Weights of a small transformer language model.
Training: a variant of Muon for these matrices, 83M tokens, 5059 steps.
Each number is 128 + 24 x the weight over its row's rms, rounded and kept within 0 to 255. Layers, rows and columns count from 0. Numbers have three digits each. The size before them is the row's rms in percent of the matrix's.

# down: layer 3 MLP down (transposed), 384x96, rms 0.0526, rows 129-197, columns 0-95
# up: layer 3 MLP up, 384x96, rms 0.0724, rows 130-198, columns 0-95
down129 090:131143149160146111137122140179087092127107153112158127118118147135143131114162151119102124067143138119110153075126125068121166127132131149172125115146106098152103074155109123105149130157147118133158135134145094167104167132156148091085124115152111126092142131117108103144133098105132132154
up130 104:119103122107136115154158134175088151103151146116128136160160118126142142120134120170097153168164151152100093146122111131099102146147126118095137144119104109128159167095124115172157103096129091118159094127172128142137121149127102179126095141066127131136122098103105149149098097113131126147
down130 094:161158161096125117110106082136123119178095124163131060111096135175127170138121146099145146131108146123117140105129077104162150111134140122110136056146161138099107129100136144124121142136105149151150153136104112113156136117123123107160106117169136131132171129114115088171127122133138126136
up131 090:133145127163118141077117141163147131113099180138136138137127149139126114142138158122142134115080114138151174150093117135133126082099119171089109137138101114140138172117145065131150099133137129127133147151171085169153110156099114110173152105150142131091119155163118145158149113127120150115
down131 087:126129120177167103180088124126115149115152121117150088110104144126113088138129111136124107126128117162104057141147150124149134156134105108119120146124115150147121086103105157132130136064123150118120117085138163103116152123116105149173179164157169122125165145115127146137109111137092119141
up132 104:136172084135119175133166117117109151138154161077134139164159122090146102114127104125136121160141124127098206119142142129108141116159108121125087077132128126100148137155151124160137142122125138107107124074118165115125134098130088109113110117136130141121081119147165170140105132101124123151
down132 102:130152115175128140129124089144114102132150124119126101100112101155117131132111151150122102102120124116126148150111115111103143169142149125137114087113154097150112150165172168105166135116109107091136127095121121095151170107088118130117151168137074101126130137096164155176152097096168158149
up133 108:123138091104128140145121130125148154152092119103132137139151138119111100159103090113116084147102124121155146093125135169128148114086141095174131109167132070166147126102122149124138102150122136129128172077152139162098149136125113113139156087121094097118166154157165145113129133132157080146
down133 106:180137155117082112119129127133146103137089122119122118107117138120087090126157127089117142087093125073108118111070132159148130143102115140177143113123108152134141131123141155109172140148105145116157140142166118139134100167120120109115139166139105115090151145167145129107130130123188128173
up134 105:157115086076133113067112125135104144122118138112158129112130155149123122177132130164144142126120121122112134112167142120149081138146132156144164115097144107151133147096072154148129093139106140162112096157180121124151112178135098137099101125117095129115109120111105124097073143128135137159
down134 097:118125161113134133109148102137172131139108134122102102120119168124153150164060128145145118084116111113160123104113114138118110139175154173116139126115146101089213128160133125105112138117143135157105092136115165139156151092119122114133161092111145148111150097153087121120132092120128134121
up135 097:146110149118110100122123124058114157142144105112141113078128090110128085117089089165149127122164159109106128115111137117126129112133127142104150156175088204117177155125118186134119120143094145132126142136143129145108123145123138140150107102160131120142124153125160115137150098143148106156
down135 098:114101085121136153126193105115116172124114156132106148153162122086136151149117107138115140098123110175136134124089194113149107094142136093133151162168136108128109124139133091108138117127143106121155092148130125130137106149124143119110152126096098139122147072135116136157145181117146112087
up136 123:129151127123149148139108078132121178115136103125118140150062155131116152142132127139134156126151113110143152163144097086134125167122101137161161085105116095121151092155105143124090156149108106137086175105139162148148104077137142168145099136138097095128146153149139118118103112133142147135
down136 100:138161125110158154084127149098113155111099132115106143140147131169110102101161090163153155150153164126087083136152134154118111133137158096115095117093142165096136106115127091112119127160117118158114117149111156111159111156136110116148116096103161125111113113177125171092110149135087150133
up137 102:110082111117080106138148147151113125135115153157112108151129133154110174128145142114198127174147115150136145125119154117082096125140118146107112143172138157147104082170130159122107123162130123127102076094124107138135089136155117148125130167137134144124132118136104105092182107144099130116
down137 106:096139098077129150121093134132127129149139102107125108101150159156141113124142128101064158117139138124162153126143136111100148126084138114091123129085141101103177154084129161115148125111116129122137147161106142143144130090140119109153158129145112129159139166146160070151106144126170085148
up138 081:157131124149109126130127186156104127119094123138115097118091156171154117165150087145130126128190116130107140115124169124111131125158085124110168167135093141087132163086136119169109132122097148100147124158168129120165093150115137109129139101131144113151094141124142110103100093142148129153
down138 094:145102134160111138132167152125109123163122119096135097076129153137165081117134135136148132129123140147108148128115141106140129111123075118130140118154165057148164110126084132138173162147154125107148098147133129140155123075169127119146088125136121174172111121147114131132102138097131167110
up139 117:149156135136118086107139116171114109121112143146137088118104156135077093149106111113149103127124191120160148136140142130133156119157102134134121144164105181111133125160146158151133078146090137113089091072148155111121153129137157153157115150105106140127125138117152139121133140090178129118
down139 109:096156168127153127120142139116148139120144126102129148138151151140157127066096133160127128110146183116120120095149151094091136115141105067110126133128134107081176149141152122090156134125121122129131121095106100125160118121146088158117137107093118145168140162140166142136159140140105086086
up140 096:131067166101110073105114157118149108140174149121110103124121117161159066107163144141143122144127117085149146121118152142070133126147123123134126109110103120102084187119111162152158146108104147109148125125132094138136127128132131123091140124148105140128150158152131111112083121142099117156
down140 092:128139062144151118150132129124111164162112097095099131128155100112118153084099137168115145161148143123100130141081125146149156129107144153112158166154132088164153082132092102148134133166106135124145116121143112112163132088137123092114083157129155101154113160151119111126113128090140114130
up141 111:094114105130100144129143131116112150082108159110141177130123127116128154167095110123128138130139129151110116148125172120140090119115130114105087105151153095149130166119127070167062125115124127146105154128127191145106122100158171116140113149106143137122127073137150085141121096130110110127
down141 114:109135159162210144145125197126117100115153127125115085134097127104102093142138141127119091140133108096131118176137135099106117117120103147146142096134119158149121134086138143159073095110139132153150117127147156116146109086137115137103119117123124114143135120126128089137157109151083140172
up142 095:132156114116108105126140125143079130111100117161111100149103146118156140161125155127176089082179131100121102147137112148126120119110161163113135099140120165136138084114121143155093092142120195115066127112126106115165105146132142146123099078145145137137152104117137138126115145132157157117
down142 098:136134152088093139100147143090168081122126153128122082107178108135156082150160092124148143149112152114127119126162124109144085128143124142096125129124144125131139173136142132105160166179090129110144124128127127126127125136085120114119199115144118097080112143159137115150116134085132128139
up143 106:133158147153133093136175117088132134114154136124098124158079141148137108178145142130128126115111121107152113121140114110114118151107118093121117109126111121137120136132125150106129145115106093144124072141118184133095123102133185123137153173115157176143184180131134150121189103132118148126
down143 131:126136103163090093130132088106084144155142138168079129169134145132110138146111141148171143134125104099145047139144134108117094127124121132134137129123149113094178099126098131119140169135099096131122133150122125131096134133146136108130136119129165179125169132088134124126167091131099140092
up144 095:159135114155099129142122133126142131141167136131134151152116096162128139136126141084165109102111203139147129123176141105138173109098104097128128079171104138153086098143135160134144128104125108120090077099137091125131115130089126183129102149135128102116168129151121114122116103136130119149
down144 081:103133137109112133073137089151130093140171150146111121124109110171152181151095166118137140094145153110080139124111137133138121169144108120137087099132156121112090156142131115142092096150109124138127093171111140139119137132106129107150156150141103141130156147140142127182090143096153095161
up145 102:096146161103091121099144102139107140163151101119120099079117095130171126168152158098115148153162138130107100163135130133126138116108112114169143122132055143174131105107150165118167146152133131103148119123105108157130121107126153181111132121089109125132144152135147088141170121143130140126
down145 090:128133119108109158142140162122119107106111166138162140080102165134075178111144126094143136121116125125094117094112121151103152142138172154135116138110154123118129179134149089132113113138145087093136154146108112153123102136126107144164124113100089133142133113128118156123113160170079091182
up146 109:105170132104122106119124116120102126106121126171157116099125111121139136105143107121136161148100124129136122162123109147090160137148114129145153136082126144109136154102113096154115113098150108090084111076156090156105147073141111105110170116114078154110109176105166129113097151115148149112
down146 102:102111093124125057099104123146117114113121130123130108138093135174148150143096161141157125169154143092118150096161107125118100128106139127137172123118125156127168151124072153096130094154091137135113143137157118069131143147155119124101127154151105134105151145139137161089153157130124098105
up147 123:128132116119103133106148155150131070143142122143185138117109170168135127152137132097173147103175120135154152126130181115094097125120116145095093137147076106155160129160112110122082113157146099145128097120121136142117089129149122132093127112167099158106120138137130168147111147150127092124
down147 119:130153090092132154117109138157144113097160057097089153134126152111151151103124119171149178140136150130136116107102130089096094162104117126102143122080134112094127155119126127113130167095128111162117188147133170125167145123105135116143149099152161125123097125153125120118143145122104125118
up148 097:142122114174142114156162100138121141127137110137118094123137110118123146141127103091181137175088166106131104105144088125121136113113133156139110123133141136138084088169115149102140118161162103131092091092112098162114118106141156123127130156150055150112140161131139132083122163131143128099
down148 093:095153137149133119126129150178102142084111183103132105111121157146160135126138115141122151114120161131110111146123145114144138149131106122064102137121112131151127187088106071130105102122110148146150134174140045117146103143123118115129094089113113132124136134165096153137137128122152130130
up149 099:121167146121143109167154147165175142129149124173089130124135127154129119076126137171163100130139149139151124106116094100131116140156122127110116100153119138156115125110139102117146089168101113139097127109095083163136112097140143080154142126066136155149139125084143118154092146128130151108
down149 093:131132176162102097186113128156131146140104117114120118097096136104150075159112140116095140120158082133129090127116139147133095136110131150103157125138120130187128123135124085129091130123112172101117099132084141118140156133141158089108119144178160124085136128141167126145156124136142132162
up150 074:149113089123131144159152135105108171144172121112135176152181104117104086110131126127115099063131131130165145130150105165126097107118115134152143150140165078144147151145139119135150131105096152163136142118146124148085125134137126100092108097122101118157120103101120101133118113097127120074
down150 089:126106115119144158122139133121128101150123153146130159120145175118086126143094170092137124079141147112110123158109140135109145156122117134083140092117122121144099154109159122113126129128108148092087189123170095154158087128107148101092146079107115145170122145109098137171154146141112155142
up151 103:147103164138099124150130153174180123140149124130120151136126129171110116169148093125115127087144160146167100111087085143134142130114108138116097132107130121081071127092140129124146130105094130155124125138114115147102155128131128129083127147090094183117123154131099144157095150165161129119
down151 094:176129180132149101142118137159083109128088135128142069141136106120113120155126137165105179095124142075093105127097128146165131130115132137098143149118151155116128174122142131096123162123094144168137133175120078131140145144104141114119086150129135126118119148104103135152082117121152134140
up152 084:169098100130128141099101124081141161140106158130096144184138126085139104151085132130116135130139119099140140157125114116111134117128113125139136140154109119138089126136088129124162138125135120140158154125106175128071130151165157127121110136096148109116094185157135098156116158081154089159
down152 087:135161178134122149119096121137095130104098146123117134137135167123143131104077157113182166141145139070104150158108119136130163105153114137161131106160091099126125132052132139046118127152127144107121143106119138102113126126118152120123136111109113118137112143116091147148166142141120127117
up153 116:145166120099186108156106133149108104113088141147147139124116128162153086126102112140123113095102078121112127149133130147121115145117145131142108131137112131165138156126093104126077137152133128169097127137131124118098070160112128134171121105136128158093155122117124160109076173162076121134
down153 119:121103161113169096123159167115115101085109109115102084117078141131104118072127187146133169150168154112103122099129108129147133158142143147128111121111135116089124138139157145096126114143094137145127133119127177144137138142116144142135142133064120119157105161150086124164165121129115130118
up154 077:150167137102128151089098163126149107110120136138126154122116126122105144135150102112120158123109120138148146160123125171110105135149092108153137163140130146141113173092123096124134143121130094105159132119194094215142117146122121137104157128110127169084073111136116110155113117112159138136
down154 071:116105085098102104146117149112118127166146134111136089150104130173159142101102148117112123152110145125178171045107111082131116166144132159110136109098120131102173167103135147134145139105105139136149106135155108134121131107104103134136154141151147185107141148103128120114117130108097117119
up155 078:131133118116140127104110171111156111149145135143119131137097123121139061107124133092128092160095126139154133123157150159107138149077098099132103142103131129143170167098088078156125101081134130116116099101180143126132104174079151135114094134158121120139137148139113138149105134091136138118
down155 081:140151129168091110169122123143143152165160096147134103124123145150151147146149157145123111119128123097121124105148128082105124148169081137137134121125087116091091075130135186090089134105109149146159117158094116148127141082125091175143161143137129113141122132095123105153145114106131119147
up156 085:103126113157147123120090120133111119129127134162126161131093105152124157119152142127143098115114132139163120123119149105123153142133108129138144111148126066129172119112145094143170137168078102150081137112162144082104081091089104141140166118129127180148116151135104135163148145152153166112
down156 081:156123167181144043139148147114103121143143136177126105129133113107114120129155137122102080134151135116107168126114104112150161138139117132124112101146116118136178107157112114086109106124115153144049115123150133142138127149105126128160152129112119128159098094131119112122132113160161100160
up157 108:144159132109120092128161129146078114092117125143144123093141161141114144143147159126119111109146091141065123162128117130151131124148112163111173106124132095150108152142138167115180133166096111133134130102156074126111125145129115140142060144122129130099116126140108120116080154118085095151
down157 098:144133148115114123069140116093142111131117112113175146139090140121170140087134099149108145123068139121132145084126095133161117160150150131111155142170118128121165148110129152176083150104131138105094119117101135137149108147142137105143163125154155064123165120155117108124123129115152093116
up158 102:162141115105106118102135078163125120100146129116114180140170175110118148108130139126097118147140128153128148104133074150113164142091083145120117124145146125160117149145131088084119115163115139134117140105148137121137176155156106112156140092148138106112133146100151152147119176072108113140
down158 114:152070174149169074099110116134127115111119145157129153100109122145117091153114153124150100142134082122140075139148109154157150095162087122154122117156083131123166121117141131137121135128115126135185156121123106144136138164143142132126166155137116107092151122126095114113148129091129160094
up159 095:136120121113126128146124109128096134158141149097143115105143151160200101130128160163105104124151122114124115141160138129136152101086135177105120150109163112146136166107077101103108133177111143110116143158120124135140085148166118160080111135080112108101158139109121135128125105122160175128
down159 088:086126090115118115139133108131135106131119111175125134109127136146149120148126144128159094100114143145086126108107115127110171165113099126124090127113126115097185088201142107165129175129125103095116153127099131120159172093129121170179110166139142139124091142122130142131089136136127124117
up160 092:126116131101120123098106072105135130160134135100096125156119125120106116120099115083114158143137149133144135162108148146082086105105161090092133111109123116135085081123094138172156145090126123114103145070104149103113141126142110128140169139106140114156157155137107130104158141124163155165
down160 089:170116121082122118137155138175119066104101123111092159133122149132126162159158117129117163105113157165062182134138141112098144141135149135155167143125134142159134087150095107118170097105093103150128104130135122112133122135108104142122133136131135102092144157106132096118134163112146108140
up161 102:092141085115123122132141146142149137123103160120094135147152107101116126134117131093085135105103124111130064176136132117136140105135127099179111098154171160175091154120145134106137149103117140132136150142126122155137072122129158161111156143107158110102136138101140080122118099087111167146
down161 103:150113143158149154112076141132106148108159143109140135164131104133156058159102085151151129090137131128133092126181147094110143140152115146109150175117133170102153136132088098133122151139128102122081092119112134110095134095143114147084154117160152121138154127152152126129116135112119153115
up162 065:120125161110126123094177138139121135155161131127123144116089166154130075135130140114121116127134113117129140082097139177051127131136088162104089123115115129141196105134112131130117115114120118110139128124186137163149119153131130123130135141075125151144152096170147152136144129106141095107
down162 066:146118082134092132164131139155182101136114127144122118141133138121096130093113158163148100141155109142124090107118155123138119161150146099112128130108165121117115105102163135162104170124098120199150103163120086138153133098112108120100147172114153111092131107109138109157147153103115144164
up163 094:135153162126125149112108134110122123142082196115154109094150143147127138129108117152134129110097120144116163099147158109130190141086184145136134125101097121121093105108102130120129145129115163111115139165120123124148125120107099101104140153115168100164146154165112145136139123129082190105
down163 088:068122103185115118123161130110096093145125119171111119122146123072165139160143109152151130126106156161122082153116110135098131154133122096147111115110113132121172093157151142148147080126137086078123129149139169115127103093124145173114125145133157109117133115137131118145106151123122126164
up164 088:130168104128139165160127140157156116114136153095155096099121130127133152108155124162147141096145119152092115137132128114192127117105130108181130144143139140165130092097145098117125144132138153154138119176143090123121086098125094099066146118078143106097095146098138142146144104112114127120
down164 076:086137178140136122132079102088133088129109144111098136127104135144160126155069079112125121118159121106116126122126123097120130124101133145079126144105172094132175141104180147131138139142123101122091135094140100083119163128153169122118149145173152153114137153138159131149123111138115135128
up165 085:118147124137149137136142135135139113105126102131122109177159166123146140103160073112142114083111138081127182112129074158141105105141138113134093100131141142098111092181126139083123119146108152138162152141112133081129138123131146098130131076091157141135093162125141118117134099114150090122
down165 083:118166178125147103149145129182134107117082109117133147078130130111122116141098128128117145148145114091136136115098120158140124135123148137116172163137134103139143124129182128086165111126152122082089171084180083124130126133135164098083152099136119116120101112103139136116154125106133104141
up166 096:141104112127120113117137126123183108143091118102182110157152134135137148146075093109108093158151120142127099121139093124141150099132134125103125145114115137173110100147146142171148135146104120135108186121108177102120158126129113128118148136105116150092129119099131142123107174091113059155
down166 101:138122119127111130114118166166115096124132132127124130147157112080132078135132131135159131158094114113131143103096082130132103088155120124114115118132142134167156111083155125167142138177124137166138149144122155095082087139110109130119162152075133164162073117151122163156158148119135130144
up167 121:099135116125114163100124135149145159118100089127124132142104136117139150111151116134123158145099131095158123126128115146133126145059132141131112088153157109101096083128103190138144151087106154081127120138169116172106129124137169125133135131114122137188176110126138114087147159140124162110
down167 113:104147154095101138135154136172127116119111125091100163114128131137125151130161133124089122081143168133131151129155119108154152136122143174174128155110126118073129100104117177119105142134125120104124162124099115125188107138128112127129142162131108109101149104149147090084143129130151058119
up168 102:108090137127080133154133168138111115144101150114127128099108127161118131078111150145067120152150123116120104158142156139075130133145139158144105096123115140119100151131123152060126135163104135112154118132150115115115111110142099138123128141140105111100104163166173119131114118175084166158
down168 096:125065064127101115083112114117108112122175110097119152153170127141096137116064132163118095179121167132121138119128126161153175130142147122110113129112150141142171092155152123168122117118113113124130119146119127134092156119100134136122140154134113139129146112162122168116112161101147107138
up169 087:137141137107155159178153148127130117143141101096150117113129150179114088160154127122112063106111124144090092124118132137151115093130143163131143122151152091126107151124139149108138168180154144144165132159117106125128116122140119146146121086116144120110122137067101056120127124136105128110
down169 086:096131168133130089140117142154072111147075120124121143109113151125125149130121095124168131152107122152133074172110108131151138153111066165124130126129168148114150131141148095167146144127123119101109131162126121145111072126102148144115166128145099097114149127144128124095102132184159144137
up170 088:111148127156069115175105127110076121147118115170117148132152123141121107116133153150128112148158146064107120132113116122113087128117131119153107145098122108142138098092080116126110097141147124113116086102089154110161131120107118159126163127138112177097108145191122142150142112165127125114
down170 092:190087184115148134126153127111140098123097136108089178174169129135141147150123095117097086108075152110133141132135124146138152137132130133090112130137121129114085153121151098102132145123109155127150164169169114100149145137070118112120120119136109160112101150112104124121122153142129120149
up171 095:099139119132132118149139085133152110121125155104103112149115150122128163094086149113109154167129120104142120101109089146134119147100164142177147121189115142118106108120134148144136109159127147123103158116131145132096113133123158166165114100120083108093165095137113112132101078131181176120
down171 097:146112150113150154137184156133111115133138124162152132172142109086159101095095111147132123125180125146123150128155174114162078079163121117131113099131110159109160133117171117097129109147082127090132125161108098104108109101116099131110149124137117134095145172125103144127138110154136147146
up172 090:151131148095137123139118086121169102127092111141124135131145099089126125135117152128167122155111110143161121111160133087155131123121150169142120128116101108125144171108196108167151088157095124139097130121133154121077108097162079123099141127143151151184137100134093134132101120111120131111
down172 093:149084146150144156138105092117193114164117134142158114125134113103159059134155158091154135102138162129118072116148131124137117108156085115135134105147057111126154104154183121117125134112151149116118140130126133114127149157133101122124137125137147105120093174114127112112111146135116125161
up173 100:118134081149106154144091150113125119149132140122069135101131115135106133151116103109117108134116147139126114180104129106163125109129126125152137129115156112141074132124116109182145110162142162145118121127181159179144123120083166148103107131157078158128123132081159080139128127111156131138
down173 099:128137099113116162117130130126118109120101142125112141102096120203154146181106105163114137124151080094138161147128151137160136132112134148126115117134155127120142152142117086153093149154131128154096111121100128132149128109129091121116120133192159136099142109073148075133134121150074099131
up174 105:119157092137150141120096167147145170121109144107154139156157143117120136110127096131061104128180132161147110129124138138133137136147115105115100155131104081095139131160109107166086151109137088106162123184135145156116124147106168158167172116105116119126106130092121098115115131118123148115
down174 102:151132150127079127152120145157086172121141161102193123091136137129144128112113115148148131134156153145122138144182116163131132147150130125115147101131105090127111106117102141156125106160094154118105086127103108118127151136151107130105146110166128133111126120064089116129084102140167090160
up175 092:156128144092101130107096141101121119156148122179138132089132109063123117114142091165164109143115142123119085144058113132149126133135160123135136124157168109110096139122121120135135095118149150088096122097088163185144108135148140112098138142115127134160137169107122141145139094134115122105
down175 094:104140111117124131130126179133121132106121127084085130147126162161113146157120142099109114146140123135128179127157175181129075133101093098135109166158120144149118139128112134073121131175135122130150141135145134109145123126121103164124119118138120111111084138098156128066117157084107084125
up176 101:104166155136130133147112086132111151178111143143124064075111147109090127130164118125170146105150101115164139105101097103162109118141091144129108113142175080132142148124146166160101137128120137124117134122107119160132167154143137163104172103175135148126132140131152126114118129128103127099
down176 088:104148133119166101135139154148119161157109111110076112106152103132098137077105175133102127129125118094089117172127157168130122072118114144136100153122118147124102121095108152127138163137172163124134138145122141163166123125106155121105157147109129095111156113139160122126158080101153137157
up177 096:147153126118126121162098092128093163127164097117144143178131144087127078134151130123174167153155162149137116134108096143133105135110152144094133140108102124166141134131127109125125139134139157145111123156147095118130167166106124096142069142154136131141159129092134182117087113081150127121
down177 105:159153150153117128125138131124169066128098126140136114108105142124144117126128145129078105087154117084141136092130100135161132111166140175136132125123140126130124149126108139090112131172140145104174151142100131132144116113076113134134159135160138112121163145145139108156180093160095084086
up178 080:122138160087132088096118167156122060122083118142093115124107114132134117137105162088150088115129145134130104110105122160108116141168161136135090061136148125090142127133131117165130142153131150127120137167143144123150103152137139100128169129112121109114088140153124104140115116140063137127
down178 085:085135115139121073138122122109164122139167093139098075120130095122125108129154113151104157127141118122150155130132133110130149137125124109118157175101086120166100129170129148131149151101148135116172094130135111124108151124090150154074119138162087133150136142171146128075117156120157161117
up179 101:112121125117135112164110107092159107116098105138116117146082135132148144117131127097112148100127099111153180074143147147127174120117105169135074115131111141129136155159121070113135165121132129087126122117152150143108103127145122138072137123122126145114173198144165112143148136110151137137
down179 094:152120100106183147162134150127138127138110131134139141106099157145138108113141113168101088082090153125102106093161106125121161171115108127181118129136108131124122116170126118104162121121160093115097070139147122146123150139114200153108115128106096134140121151125120129133186116125140118125
up180 122:108096112163135149098121118148113118112148132126085133152136140133098121176118103154125107126135089097165147161101138094154154132157149132073108151121116141129145098123118101123123120145081089146079148136118151072149141108147161123177164113161177172111122119141108134137152139143141137127
down180 107:144092168087127137141146148079087083129135114154116153165147135121136117124121093079102110098157143160144161132113122152134174106138138131183149124182140133139158114129133140128121115125163119116103142092098114144108113138130083150146120115109105132198149118135109114149125081119129136110
up181 094:101161123175154155175136180113110115145144146115095106165170120132121111141124084111147163108129143134120162149104131171138130122106119150169108116126149151158169148104098138132103145135133071141130122130081126135138132092135155140174119096136116112140119137077151082129123121137086118129
down181 101:146147177132160143127073120154113124098110142153181110144130131166157121117108132138120069113128124158128088110142097165140116102099114154147142128146161106118118073105167146111090077118153129134135138117120173130131145166121117136110163112166136134091128147110120137169151141132096133118
up182 123:144118124122167133135122156194125133114169083139104151136112129129120132154124143120140133111141143114114076118112101137106163073133140140136140112100099078088146134145112126114114120124162144118189108110155147159113127128110147109141081171071121143135107082124120118139172113118163144137
down182 129:147153121103110138148146143129108103124119115135120107168154131135140189166143128151170158106110106128087118077106139143116142094151127151116112122141117129117155084138160086081129131122190131145174092132136112150124125122133126104129118171093132157147122110145171104140130087132094161095
up183 111:142093090106111116186110147106109162139153165137106147174125130134116118150108085152133132135124146104158127140108106148120099103090125092132140178120141106136112153072127133201118139106089135120136162135120127128103124137120134103147154158153152110123104100151145153118121151107083167136
down183 108:159103169148130120129125153106125117109144110121127110182115133144152144135172124136114182120105161097092113139149143119103124115142145190149099134142133120153084108122127134126175109108125171139149131101130088106123091181169115130120107131119158102150115124103111083153118123084095102109
up184 091:110146128125165146067100061124127127124124106063144192120109105097153111124131123142144111130093122134155139144153082125116130098140117129151132118125115185137132133119125121139109129139140143134083122079138156169128146158147100155124094077134110127168119125118082127138147111134147114138
down184 096:118161134110110109130157104114139084133130109085128122130091080071117094152147148143149092132179124139163144143128131132169083113122097121141150098120105163139150142163113146152148131116068113159121179162170111158107139133090112162117131096118126131129150109147100117137137134142136110141
up185 106:093083123156083096157114101164092123144120090171137142105116138114136128139135154146155128133144137099137107168104142112137088144138103125124175124146163156145128144108142106126131126138078115112121125133126178111133136115098139156099181148164166183139141109150102167146165134143126123102
down185 106:182160149120139130114125184117135118101134136087135162141144103124113108136142120096127112105093122126117175126155148142079175135124136151116132085159144110127116135145111100104178114143138149144118134138135075124117159150128133124171118156124090133135086078149113082128105090140146111163
up186 112:129150156122101144161086125125120142115123111139078136116117171114159104165170118127165122096134112109072091165141145136101109142136099099121110136129091159123167148088114139140148121113116143170175139151151122147167147146109114153129152126092139151140144110174139126141110098169112103095
down186 104:133131167121106125169119132152128105176134154115137114150128154129109144111142151108092100130097123144132154115131108107128139168136130147161154064123145098140111081175159104168103141123121142134148108127127121111155129128089109069110135098114121096129109073131136089166162105117160133163
up187 112:182153085124119145158127152105126094148130086109107143111084122114074126135102145123145168120102104115124116097115156152150149127143116124132108078155104094109144146123116118183141102149125156096102159120143090147118139174100170138157119157122141107139147164131089116106151120144114145111
down187 104:119136109093125137135156147102136135154109159157155063135142153112122113135161182107105122109143110128136147091158109139123111146120069106106109097103157127125126091148176121120116116148124154098126114181086136099172101115124137132102077142145121122163135149128124132170165122103113139150
up188 099:116108129141128122111078084110095130088169114113167130132132120114112145171131118111178168101100128112158126112114130101105170125112102129109105116141104155147124114138169120139099103121117147106107108132143127102118137161171116157128111162129145159189176140129146181130140129165102106098
down188 112:112145105131102152124112128121101137132122158126149135156176127143122137161136110078123139124113113129117113131205141147126171150152121174119129094128107174123135115096127096140151087129120118125125095130122137135097100104121128130125160118122083177170165165127121063133140105106084120156
up189 109:081155124136124117123168101109079118132120175073108106137120066085124105153096155117161159157070123133138168146132161166100146159110115117125133123136135116142119153130120134083167137154088154147112132123137142112124150137117122169144138130137137118117107096147144156131156110090131138108
down189 102:141167129136104139162109132152103119168133090142120166144113149116094126082136115083144140073124110137103104155153136141100106136119097130118144095133130098157113100163129111125130077129168129133099122169117145132141155111144172148144195167176129167097120127135134092125112124145129122131
up190 093:142126128153129166119115106126116149144077142142163151179118144135120126127135106124189109160086115121110165092159126135161124128108142130107072122126118156119157151109131160145120122076145183088109105122111165136116137119139165117126102114124127162114112119095132097118168102100145152091
down190 093:111150160119142120109131106134121118105110121093154135127130142154180090098176106122114091122110158156142110109133096126162109134156093132118149089131135111096097120130155191151170109144138136128153183131094109097108111142107118156117165116116124107152095152147158123092136127087168122148
up191 092:108094186136102137175163156137135121121087111148127148118111100151151142085126100140106140122112104113111151141149125105117125092111104178130113121125131095135101133156130161140140143158169132149148120118098076181101116148150102111170142121110101183105132128116094136141102147109098128100
down191 094:124126148122171138127162163160096123113098122096132152097151140159146127092078106130110146128134148131117125141141089125135153117133159151110123099121149103137136164099081183155120159128076142154114161131064136140165154086113122113117124127091122109125127138106128140126104169127181121110
up192 090:146105116133145134098118121123140169086119143182093149135138123146144151158124141129151100129156127158154076161121136096158104137158130108120106120104124170116100118154186111098134146145133154104121137148116091099150100174117096118137117142063116142151107126149101145118143104171147121090
down192 088:115149079105143130126102126145146145145126109098136078100131085107159141129137100134115094137113117165142152100136150139118165165128150112128090135104163109109121160107142073153103159134090150135146092122107123121111111160131116121132197118175128102136094133146130149147107182130136116094
up193 084:159115156135096140171173136111138104149097121148143108140112101159104096100172117114111093110143081104114072156117135141166125088188142113106136113108157144129081099125157146103094136167090125121175117150117142135130118122101130170109153129127140154144101145106118134130123114123138143140
down193 083:159088134127170125064104147135171113115101164132113164139136125105123120123091138111161147127107132089132140098150103149076148126112123137078122134160115169118176115155117109157139108136124111135093091129162171128116124137099117117112138127118182181121104158130117125111135127123154145097
up194 090:137113122147136115125132084143161106157093114195123129177129111107146139117143150166104169106149137092107092169158110149090090125161149096135143181147126109135134130132113148111118110092148136131147132126117107123097142141087131105121137124086113147157179140128113105125179135137102101110
down194 094:178151114114114148118163162131104093136144159138179120187123100117090162109136165112134093112089146160112120131118147118093165133141144108121176147122126117174121156126128107109135105168118137123106130111156125121148101120086136118087082117107112109132102138113090099116123171130161116126
up195 101:133105132108153106142121105085113099107095123086160126111148125163129097139144143138121138136127117144139133097135156101144159090178132150073136130133149116104121143132131147135111109158104152109095145142181124119114150141171131103156126108169152139151163123161119111062118090104100110177
down195 105:124057110140134128094143128118135164117109134112133150106189124142112107168117131111136153126129099171138128096137099127119144118122109148137192199151112124146119095124099114112149145135157174098092110101151114156126142140133138146110137124115142157129111120117104151090121155098149096083
up196 115:132086103127106105104120127132143137108134145159122099164099127178124158140140136086111154195137088101153140105172146135139119126138133137087120157104090147137081155187107157141107153128140160101126114113137161113145132097152121151129106159177100163135135128115122118112169132117126144128
down196 121:122079126104159107151092105106125108165091149128126110112134163173161097156120095107133095146102150131161123063144123085138163129128119161113147126130128133109124148101134138173149101111082143106148154114136145127107169099147117102106108147128118181130139149130162142155154100108121121145
up197 100:084095142148144107132130156128151137134111141161117145152131125128110127119138145153111144082122083158120092159129124142126139096168127141155126105099096137109129152166100168087173147134128130135154117143125143154111131085126157196108108139108069125069126138106130154075131140122127110132
down197 106:099119129139146138123101151104176148126120124139132138160142150146113148124074130155155113104167108172129114136144118146097161114180139109102160120116113120132155151109157103109101102127088082119123107091089129121128119147100113115115130131142136179147110135117159177120148136082159064148
up198 111:100135134124137121131144087090079146128099144176084089113088148131135124149149148135114114106156125107142158130172146093094077119102138148103128105122080122143116070155086137094143130142119122095130116122152116118108135190117152142126129120134131132167147140099142111160146145141118168142